Part of a small language model's weights: 8 layers.
Each number is 500 + 50 x the weight over its row's rms, rounded and kept within 0 to 999. Layers, rows and columns count from 0. Numbers have three digits each. The size before them is the row's rms in percent of the matrix's.

# down: layer 2 MLP down (transposed), 1024x128, rms 0.126, rows 888-1023, columns 0-31
# up: layer 2 MLP up, 1024x128, rms 0.273, rows 889-1023, columns 0-31
down888 101:467481540469484472533442444487575485474593414449459576394522510428498553388485496576555593480571
up889 088:449527608565448614495558479504517477530514551438541491559413530525481567534484550485556515449388
down889 075:478455483540458530505508412428526529439456426539531511526513525587469454473564507557481438461582
up890 120:570421539524520382441541438471428524433489527465596481511537383459536454500471475455487534494550
down890 106:578534502467477430464593470486479446497458503459535532437426451536411587536572444460419537555484
up891 099:584443492451534460444471575423477489468428550450505500454481362548532485483463521501467533484579
down891 089:504450443412477611474484510570547473510565490499434508466475500457572554530442488437609498454586
up892 120:488449540517468521535407525399572488537461622444525511509535546535628600455427452475500483534524
down892 097:555516482509519484456527459606623535513463464507421472459469429434598509489546447459492585494553
up893 088:462502512449524459465563412533580398467463550385489550499436523401527485507526422433528464486617
down893 091:465519427438481545505539578470429515491580477493481535473490580569417438486534548527484505490522
up894 093:561494448522452504519489481614477483524573455488498492549493426540439451433441446420479515479482
down894 095:473533457408509575457392437397542439477585450513471470500423504515463602480417499482452505490563
up895 106:560510641447490556464485398525533527443464510427497414499414509586423534449483513471560520444431
down895 111:573461475478563512482482532487545461494535499484524555452638474533498505500451501582518507557526
up896 110:511420504510518558504361513447474565435590508518433464509461549407590413482484616530429511528465
down896 120:500500422492444494442462517523538437579498405471555487508445432452478581471531438438447573436517
up897 099:438473522501519552551500573496470435610592476501425437526534506490427610536520456543521516485527
down897 097:549562549462490573517436325446516524468442480465516519448437482512528462470447490527454603576538
up898 102:506502595522438424505529578484443525431441494557456528566448507460583506541514519522615526507506
down898 098:608566485431484507501506458515503539514620514541422569491441487448499582457547440437513414426417
up899 095:495430499463445569417592516568576541479616530504424610554587582573478516512540576480456469455588
down899 109:483544460421475506468458497484382559476378450542540501580441543493516441488450534434561430488491
up900 107:569423508477574514565483539522543514518543432433488531511513498563429418440515512437508481507506
down900 104:521519612598493556481508517506536447556485561612469467514516502465490533514553430459473512503508
up901 105:504510526534518438507548512477492491501541476567419507510606519460444443496470481566502486466525
down901 129:481483547641504508449456524420577489376526465475472480594522481522490383535479568507519498463502
up902 091:533536582544546432515445520444435455518476453443453622532544453465479544478457491526398519517540
down902 078:429475494437580566535417591453413486494476448517524502493491491553523460515500387568466576487603
up903 098:525395504507595542518481552483496500385471597476508417486502445530588507540542542501541456474520
down903 100:588556510507454443546466547527507487546482512545423498400544502422519515524500565458411576489566
up904 090:602503454501441424428430548540479435546498437484476550515594513513562592522577538468482519512499
down904 080:413444464501525464492558560514489519534567479450436639537505502516467510538472560600524453478458
up905 106:564513382502425493487502537490540485562467519580463475538530594517472506519428526545437523551506
down905 098:495445479440515468532600487489489480496561474391471442539483438568500547494463520621509439461503
up906 092:496485513525502412479425438472386590599530459408501543496508554544557488476442478367440493502563
down906 091:505541400432490576595480552422452478554493462449552517452479562531533538503519508421408441473427
up907 087:422431542483443476446454579495507467483484502453442481513487436562546450438559562467545518572564
down907 076:460502484543544486550509550439483468581584517547477546432509468538470459516489479547458568490524
up908 093:511432410507502500437383520439456505566485464474494501504478570458522552482562552510520456544509
down908 091:472556489471620552473552491449516461490560490533543454425406530539521434481457415507454437462460
up909 092:459491461444515613444483607520600503547438582557482510504506498546550442460443412560541525510540
down909 080:483364437494562469441529590483424530509495515596492493513456478429535428526484431471484468524531
up910 088:566524553487492558450466359621463556627425516468446484484489490521579459541545544460476483476505
down910 089:492486604519535435451546452460461514542461544503549595521490467505524476600451565435471404506485
up911 097:565477502445498520463577433523523541473525452579585415505469432514398525454466478542624439467526
down911 109:502454497556513465452435476581524438528495596478463534537540503450531531461523562465469589478491
up912 096:483414555413471619586444541495432545506473575547473412512549544614535599481492463466444459472523
down912 113:538507450533507511552419527584598461540491412476489520483429437446589466522534489410495584493515
up913 118:591470523489415563508512564524453509456467575530518533472491559394620480456546563479521538545438
down913 116:520543528467464570508540413577528528475524386535415566431551475553468536458473532521485494451533
up914 121:470515433598483560487505543482501492408496440439493451495492423555634530477460528489453500370575
down914 106:539419449546546506494515532484566531475517454439526504466382493520458548452432523566529580533421
up915 101:511457465539459462556477460528581518491429451536490528471506545538630551377601416427431544517486
down915 093:492441483458460600501556498434484591460513419536475554487575517473491489490512519516438409458529
up916 112:525468520560432334578530445447648578466442475449473503462573492443550600547462409517520597499565
down916 091:496590565383436486472524452548544518460518455461459519515528488435514494515499519513458596417533
up917 094:565581493499620484421418380531564416496499473549476472539460507455472549529463388475493555487573
down917 086:523480516498525500482472445495528475494423532534531462517401468479459488451543514579484503375554
up918 114:538454542585498495486458553464535498492458474418509456516472462554440594429519531457464494545578
down918 108:517588449529468494402519542621471510489478602540510539460458554484514505428556473553514585553651
up919 122:468496458526539394413479520403619491534502448512487500470535413492436537505564457408536519483397
down919 121:498407539476441527508545455546625477472468438498520529469546632455588561488502560574489458514570
up920 102:430494528533468522535456481452389560478540536589534520505573555486550379454471431470463534544497
down920 109:555499506561518448455451558565558457564440392524461413545412448494471575453542530428548548552501
up921 116:520493478596503463443477455561488459430498527484522445507470549505476595501436480434567522554560
down921 107:563431532471484502479527545495514502535514489540462487538494447441471353567468618503462489486432
up922 090:470549435550587593467448514500607477494490518470568525464501474471470442427444532622480512527514
down922 104:554444459494475472501518361504560548560497479521565474513433450513610475527574448464514514503526
up923 110:517473424543462463495472509617491531518523505404497428400534568440396496441500541519568520574527
down923 106:523447537499450481584499477470465493485514451486502411466564540487461479470487439585613528500499
up924 103:516617521507469508556447510504608450421511468420487564502502532536567568486472557484468588444527
down924 084:518520603568613511528529406486516494496409510462427512450503533550575454506477511566476566575456
up925 092:563451492416476553520465431590474568508437567461448513474595508516521515481455475524569551489543
down925 088:587454460512446551493501457554485521526540487463443456587494620515506582484434538603418529473503
up926 084:491539516480504392503572620582500405475562515443465516539492560508512503444540563445436490487417
down926 079:484534611501492576533525491463517533550539517563541632506542576523534556510396493526502523490535
up927 130:590602481568546650451488467525493533472502551572473497574404438480565528477453593497491491572542
down927 121:574464435564488408518519468559501431463526479465484485588475464484515431521504579459558581526493
up928 102:550521532527414398529565551503470581532414507469579533489472547388526622542491469469508578461537
down928 092:535485445443496546444536501526568487473488513507478439510477531536483537488556413583542472495424
up929 120:554458524474548522491548460460537430493583408491579485510459518462515501503423475569495413612521
down929 116:478548531348547440486505483571586517475379496472541569444512508571504501419506542504481474440569
up930 129:446602468496524521443534463508534551443519500524454405517524443434505435492530532507496541481548
down930 137:457464486571509502479504512563526561411506423423412585616445476441473525551537544401568600494557
up931 107:591486652537496500475482476539579560475478456516461503480608524455610534553504481439535439534582
down931 090:471433473498392511553555488476489518516467534502486449541509454564505483450536413537585614426431
up932 087:512555449571432520458474563492557485467483549459501422446489515565439565410577542435493517521578
down932 097:452557459414550587490485422479519537542507515560477586461524536602563465545501479544491475411379
up933 105:542430537482538427579563439461447554571461391499477445543448555518514441535515454433511460520426
down933 095:535482509514494553476539467495473570474537519464563509457438580482508514500419486542473515477564
up934 102:488481510501633488571432536405514543606548537565499468513547561467588473480443346477542549511497
down934 116:548417508438444414494484497545470433411467509421548539432376516515444505558521618467423425493499
up935 104:455551546533483423512492502415462421512521580450451521503498522567553515484390498487541514500518
down935 096:571553500492524440566463547506499507483451452482519465528426480526489584544619518531500540526450
up936 095:475473510415512456530494515535548530450478452470570581565435486542549459492558504440519531464466
down936 090:480524461536536445491540414526573539564552537544442536526515439511450608474434490471430490435529
up937 094:538492438577409404524384513462564474484491575587431470507462479508566508474581458454522424463492
down937 085:503542494576442408607463485457451432543539545510542566480475510413443532599509497510517548480482
up938 095:517468543549491563513535484528428620419517494513459479511448472545531474539560514540482466570393
down938 087:498475440534559450513583530429381545585572463533547517451484472497512500483477566535492566517391
up939 103:494457398465472425462428529511549423537521504512532457508470434484494497543519512433522522474491
down939 120:432524555480494454442622506484450485503470523487505488496527441521437563536532537565464536593473
up940 108:523470537516428563486510516358424531503520421489521503540513404573564508455548495478470500539484
down940 094:543410513540499493454521458584532528553397596537513513439436497389607582482482453458517501549493
up941 108:587481499515532498555449458373481479468538476596455436426477535462534515494540455459435564405459
down941 078:502527543451500524513571542442549557492516451545579575561541528516449519418475554517533448591501
up942 088:520506513503442573484490459456560445551457519548480462559526541531486520516502455581503530446541
down942 086:475489540465584552417513511417506458490497583512603523589514497542467562503479535517414514563445
up943 102:520453448499505444518461576450456453455536486535517524522467458557394585466482504546460612497570
down943 110:507515519537521434523553439419496599549459495561516437501550536419530545533505379457530420515417
up944 088:537520449540476467420571514525470519372496490448432549570633493422460530548500481554548464552515
down944 098:499557545457491596599515607455487469459491521562504486482419428519519477480477486455531607449440
up945 090:536497513410404577546479406461561561527396531600426518515503478507494538535461469500517571438437
down945 092:490489489581531415475571494477501557533442538481577514491559554424556465511504523572441610477507
up946 103:494591530529520625460420496530404473564546522482520420521483526428480471390477533584524429543517
down946 107:493539497446437500447526551574488573545541428562447444448516585531473565567456517506456460454489
up947 106:530421593551500519538518509529476428556395413453477485517584470552546502509479520576533433579520
down947 112:475453481584515389552529470513588494459580545575579441482475451578405476467494526595529533538577
up948 093:506502453556558492497529500414504445476445574473472507504409511611493458544459519553543503618474
down948 087:508499478538549443516534509522517454494447550509556585584501409525528456520509473470574622574544
up949 113:385440470602480569503601544612561387536389555513496466489543408527523514534414558564509510497472
down949 098:550488588578633508555585476383484604469499427466482496531523502493486504481465463538514542480522
up950 097:511501494436477491506537481533527516541442490450543572514517515570598539481431428529486566496550
down950 093:557474520483523505475418329518488517498489539512557499445500519551554500490396613554468438484426
up951 104:561572436547458496491515523509515473609488465485461489510603533430509525532421467489423504469552
down951 106:514520480488480407516566512436518394484497514427468417481469479551512463521569528487445448531442
up952 119:558534482515511606532433393533494527424460504457596466442532516528511527444526387443531555524496
down952 105:460558537505487434533542521496618567527480500542526489464516493434569536585507523547450551487508
up953 097:583511546424544413500498461424540499463499593522485561526418474564479471495477498547421490577468
down953 114:508484482468493428565455525476515525482524431382575466513525541519481455508536489492545485415526
up954 088:543520431524357479559495513530544478474532493513417527487471501461517448485534542452509533510589
down954 087:471430434516455567567492488480350447444543502461502526477527541394496467483470503431495520407625
up955 108:465512459466458513489516505542462443503536496527408450564551512523414553424581426537560502494496
down955 114:523503522499581426482496561504498458462482522488543522412481511494512487461563455515506527543442
up956 098:501482540617557471544581509492511493620474483517547436553492575409503475476629532520515544440491
down956 103:615488532469541580447492515484444582502464555504505592477552460505510491579345470440525459491507
up957 120:502447521479476440522551527552542471434432518600544513538517524498418483526552566454464440447488
down957 114:449520455512544517393441423590419454496538501384533560523454483478502469447464456503548461506524
up958 111:505540549395520474499389478505510552555497494512487571536512482586499555494548452466417498457475
down958 095:488520463530524576531570537534525508402507545455474426459523490507573451526467537436502528542407
up959 099:475509534491479651333443522476537499510575411493530373528453464548451518537528525505504560502501
down959 100:509559531427492425644482537417428559494516498541502516447406513519477424515574454423477478476463
up960 110:472590453522491556571531524434585534500404444439440498562548463587537459540501524536510436558492
down960 101:560515492549459539520558594529461384488433452458508596522526444514479490447536480540508479530497
up961 096:532532522538467480429530499498588553562434452424436484493551423488476543554506441497461537449542
down961 095:530486549530569500496615575410523416460470485503509486495476546356539553474468543482508481510503
up962 102:481471483418476479350547523558536565497440568495464526458552508432497537498417521462501476501610
down962 092:465512482496533475544461545422538480482540457576528483557518556559547472523499484481549440433489
up963 113:531450466516560445446585469541519428536462492481560464488435451554532448450548546504455502602509
down963 107:519429540469463571516484417596466523572414486415440568518504567510545554404532419459495464535480
up964 099:492562624553494553479509407519556540497436513465535466512386463430543530485515565504488475523455
down964 101:475437488472490536472527522485485517375560513529528471453512562530529459538467588546557462559520
up965 107:602474500500441488544432477487524530523437378577515423444492516483502522463445452472446476557432
down965 104:582455465490557481545579536468521490498498500402471442579574528526498513534546474510459579465524
up966 093:486481493594453500520422519518493442527494527521478566548461543466635540473474405540469535450572
down966 099:523460481477464463552565546466519492468494404567471496391567491549526473464584590501379413512438
up967 091:561487430478475524493405398611515450456475556543491537534506557483570494473536576524475405561498
down967 101:437521416456462470463512535625502474484563437539507501445482495499498539512431468493477565432439
up968 127:566515471478429596463531450526588524559470492595488499492583462528498428500454575464497526561489
down968 116:518533461469461544436580525541486504567547593518399456549478560450509625517479500569533513479554
up969 090:481533438565445556494403489611427515639471516466512450475467534515539521407563496422410461518531
down969 091:547528494530495509492383449569439484543510499488579421461478480463489468505547479503436438481440
up970 096:540408478536455339554496444493540343607449527513491519509524462469516577455542495510551478521500
down970 099:425537450459487508497444566530545574528433480442445491393475437502507444383520472634479538405536
up971 088:528494524407455427461487496454476486563343523528528509539551504504467569537410474503521487380534
down971 085:504490478544475491547542444530408512513495523502444474606433425496462423492477599508478507450471
up972 094:536370559524546483589498548535550443453422502521477497471390487535568531506523452474435562494459
down972 110:518456505535476504464527390421466406491563504451536495485614512550525463541522472530575505485599
up973 093:540479457399496459564526539568483433416469506529518524501608501451431494469498495394476470500540
down973 090:419480498531568553495490535533503503504582474477532521560455486494470467445498497500483515463504
up974 096:497454509486441428524480482521553516591492440447519516494450552502525523541439494503544426537440
down974 089:512532598538525541471451453466452511491476553491471483530574472545536523495554486561495458444537
up975 117:518385557391480528455464400472372485506543492458443553491468526575514415508552485453491474507444
down975 115:562479425544464406517548607584597404436505461526593402517471503407505569478585530464533501531561
up976 097:549486592468490496470519426453444498346564616535467532495525530498459440517503511565455475508456
down976 108:456489384450534432523417523526541476561444424413504496542430504497531515473603519470478507507519
up977 108:550527504525458483478459463526551469459466395492499564486584530583521518562511511605541457548459
down977 109:420502575498553479565509457566456489542459590476527500488588466453525501513557571439544455530549
up978 105:484535571549585393508450574530544538526595503427567446509421465532488568488469424419588539496486
down978 096:502522508444527542490523473471442526588484488533465592470556542465447574482485566579459469490543
up979 098:493556454458470498524520548621514484601472506514469461431506472502392550530557558493467534491487
down979 106:527487549450486468558481472481509341480492529487554463451498542519448512487437397506530508462452
up980 094:518496501491553564552493386461502628547523619399455460504414488522595535412460565463399522485505
down980 094:440571540471514545514508542431512561425480583526562582465450491484617567525471513585505487416504
up981 103:563494537517492493570490454503461502484513489497572498439489484553525565493452472514561518497435
down981 092:503463473523553596517515487495537419499489546508427501556476494515603600436498462442387465440468
up982 101:516491604425510525487445529471614481517464421479509486471504510529563538481500521469515547426391
down982 112:333605340502472593486528519532485519509487509548496542439518562494459514534517504466426447474583
up983 089:511516583565502402492498384487607457463457534515505546533450572547580446459598470445427468521571
down983 086:506531578545487411411479521446562479483432425355556490547474534430482427527575518427488443479450
up984 096:532510477604519518499456460555483476530473559525534522467519494564516501430498502454572498516443
down984 096:468493391363541491504508549490525521594620447544537553543477502475611569475520494502469440519429
up985 091:464482464467511518497465578492531521429496442503567429510417447565505482423458438399501554505572
down985 099:419499588492551519493521560464415499559503494500445513527461533508445514498638556471538455495522
up986 096:581519618523448464486514481494396550457511524482466516487445518619455484468412495505450509412511
down986 103:507487489498506549502500528438495567398574444432495436542606549521509477507562518520434526498520
up987 091:465476539443444563504452472475464456380574448481532561549578544534458545443500569453467561559405
down987 100:391515442541505435448501466607543519506446495593527462453430545408559548530475420429433428488589
up988 104:550436624460408545550481501540405545511472513513440529432517397397468552522495519538556503521595
down988 110:559499510571453528572465542607502520513564542392539467478403376588482537459576553391427491479435
up989 088:565542498446552438476596605580598511494466478540525467506498415468462448522511437427537508509447
down989 113:404468535470524521499476488403552440512539539497559543585517656461485591518463596525434478472407
up990 096:504496557480468523372584458530573474461538506595515508612543417485438507394539428510496530488483
down990 121:478527530508437433522487553454454533486517484480531502496388513419517481542490562439590520522448
up991 088:509529478432427467446515530470491550454494499478546562552460506382491515385521483483502521534548
down991 086:477551523481497474540564528564485527433489540550527550473516436452512463479537499606505592504496
up992 105:535400518460477522441544589465479511424443451435468593544475456498486533553590539449549547548431
down992 111:442579444560497514461465498554445538473432495577495483493555527497463515543507502391524452461554
up993 103:520478413486445578478440547492441486486474487546486466548506574508549466505496455461560468559543
down993 104:473583475530517500541506522414512520432472479520554417495517576466444459527509415519505462453550
up994 093:502528483427453396513562407526438470468506503545472490518519447558488457511534472554571462534467
down994 102:561495533520520483508449479380564541516479442532588624464572568469435572529426640444446432434543
up995 087:490452521505489501451461563495474449515484540585504509510549587419429543467551575498532457414479
down995 091:492564516513550563451483432570516435536450481480501507460374501534557519486456389529436517597500
up996 080:517463527557463535404528579526440438513488576581484496514470461556390539446487548471543478487444
down996 080:501499396588557497532583544496468464407548567567549577413473492500482478467528417444358484499357
up997 096:549429539499453512483529483495501510442539523581418519560526563509411528542585504471558421419491
down997 097:446489439500492478499481571482542546449436455559543558413496420532546404598525472453463483517501
up998 099:519529561506569460546505449556465439446477401533483447573510511485456425611516500505436527532520
down998 073:446447428530552439581420505568599443541467530519443531449492516545561560427522476464538542486494
up999 083:582532575535471455517486537561430457524540522539553458441553424525459541496526482477496464397630
down999 078:462501433530568564525423440496423483513475492517475516323496493505466501453520430565459521535445
up1000 096:437415464534527456474471519535608518421445560538505463468434497547506575521528485508435464519525
down1000 094:468492493574503515524560598502555466556511536474611449491626506529443514574524502596464423560454
up1001 084:534557508546360533560516527547506464544496497545570435542500508535483527428521439536545524480448
down1001 084:463545465468463496505482546533394433491524448518606478542511548545526483582509533509519503454500
up1002 089:545473496506468490491488464535571436443548484544475455534440546506567500470521511503491599418449
down1002 091:460506548488452520435436446460471593542491522472589507518586428436507458477448478520480380538588
up1003 081:525525541451455490473475482451497465531480530425455434505600509437454551486526526478499505576615
down1003 072:446464459575550523545494466489480571557548510542474539477522498558482501463509459486424565447469
up1004 096:516443448466539436537567468589621522473618475538496457413441489453400513481538445522533535433603
down1004 117:583549505566499575558454518467405467532430513437533466652520504563432494541542591498471510536470
up1005 089:477589460492455496421487565528530396506507386525529498541580420524502512420536394495464520594545
down1005 080:566467542549516487531510471476517520433567517446495513451508552524546454547478522440469497417444
up1006 101:483508485451502490527511551449620479444506589518544466548511508370610431481513443540530463503486
down1006 110:446439560534533451515484513607530501548441457466559501505496400476441569495572607431567534565518
up1007 096:572507543558516473474479519491505438571550470547512447488490556571476515480445466482519568520439
down1007 084:405467574523495503552458465485459444513521523497469523460498468456488542568454597607542473478505
up1008 103:536490499521558407459487587497547489448475459477524470512587546619464421484463543509424451534448
down1008 105:544504538468535528523539496516440585494535538486455577518464453408477507479366490490512453508463
up1009 082:494434410576547476449538461596507452636441553414527432408483571489491542491532539529532580501564
down1009 081:507414428491507470487500480521519507594484504396642402475442604527551589505477509571467519493568
up1010 089:429534480433592625480518466465452528576579447446514525521518501500516504435469491568496519462507
down1010 087:646425453483465500497535400435568476574553464501438502577550477563533493464440480567420535565421
up1011 102:492441516589508555513483524642367530449460413561418579492478474448476463458454497425530604477430
down1011 109:489591480407487470421563491421497555572485598478587474552574499556470555494576445562446453565518
up1012 095:520549525513495516364496429421550517450614471514376503493448514419558412589509486475516514582480
down1012 105:496456467527466441583506559552495502470481519533546460475450393569398545440512507529526456557475
up1013 106:511525504511537412508514483531594526521484533490485579480492564549501433466541571578564625486514
down1013 108:418445474462476604540493457497490460441401532485491508531561468536441556514436415423452520478504
up1014 093:509507459539485638468489531455600599523532464578493455521498532523487539543538524531551451513475
down1014 095:456480404524498480495517417484395446603494445583466559575441572438496511617467502492481445558432
up1015 108:456469537594450537439478574487445534532521508497489495451468549477489475452466537409570508507524
down1015 106:497443549523533429479436465458530487501580567486478460564443517498438606568441482471661412541551
up1016 119:418435542446515488492503467489600533438492535520499603452492479453491487443551511555421469506576
down1016 113:466480506379506546580499518464436658510531492541505434484549564474564526521485504463596460489458
up1017 073:665512417463465507420450538441484445461506543562487539433477477530479419464542448531519605452557
down1017 086:430549509557565501496591384494523468583531521434544483396468578465586540413533528518552425507459
up1018 099:481501444572476466410535527555511510479454535542450506550482588532549400414581482470495480449606
down1018 093:544346466491458499472517437513524537417445526478456485544504508467452585527551418478450381444520
up1019 096:499461492450558575547545584521474445496553555626488483518476496548380486428528525531510419482518
down1019 104:469451570492502533499416469534545510443501536341583477521488471574510498477511472483509580511579
up1020 111:522527484519491420568514450496638470389465444404526486450490467385558490534578458497555456532515
down1020 125:507484583515545498487514549541450531532484592477516465478507447507491451550455474578528530451508
up1021 101:538513503460495557498590526585547527451537429570462494547489473516526423454529567434467516474495
down1021 103:563572490509501521448491493428477510508488492473457473415496488570433564590396456506384527520390
up1022 097:399417570536568363575559491504411474434506442411507497527517503482509455488474608517474443560495
down1022 100:519547440527473524455537538594536557569553560571404486451464498470495463447532495477609579389583
up1023 097:503456483512474502433453566468450536478461468472464485607528428588447500525499569566523522480508
down1023 087:440517512508433511459533526520409535393580495516481440486545529483470569546518565495549497478412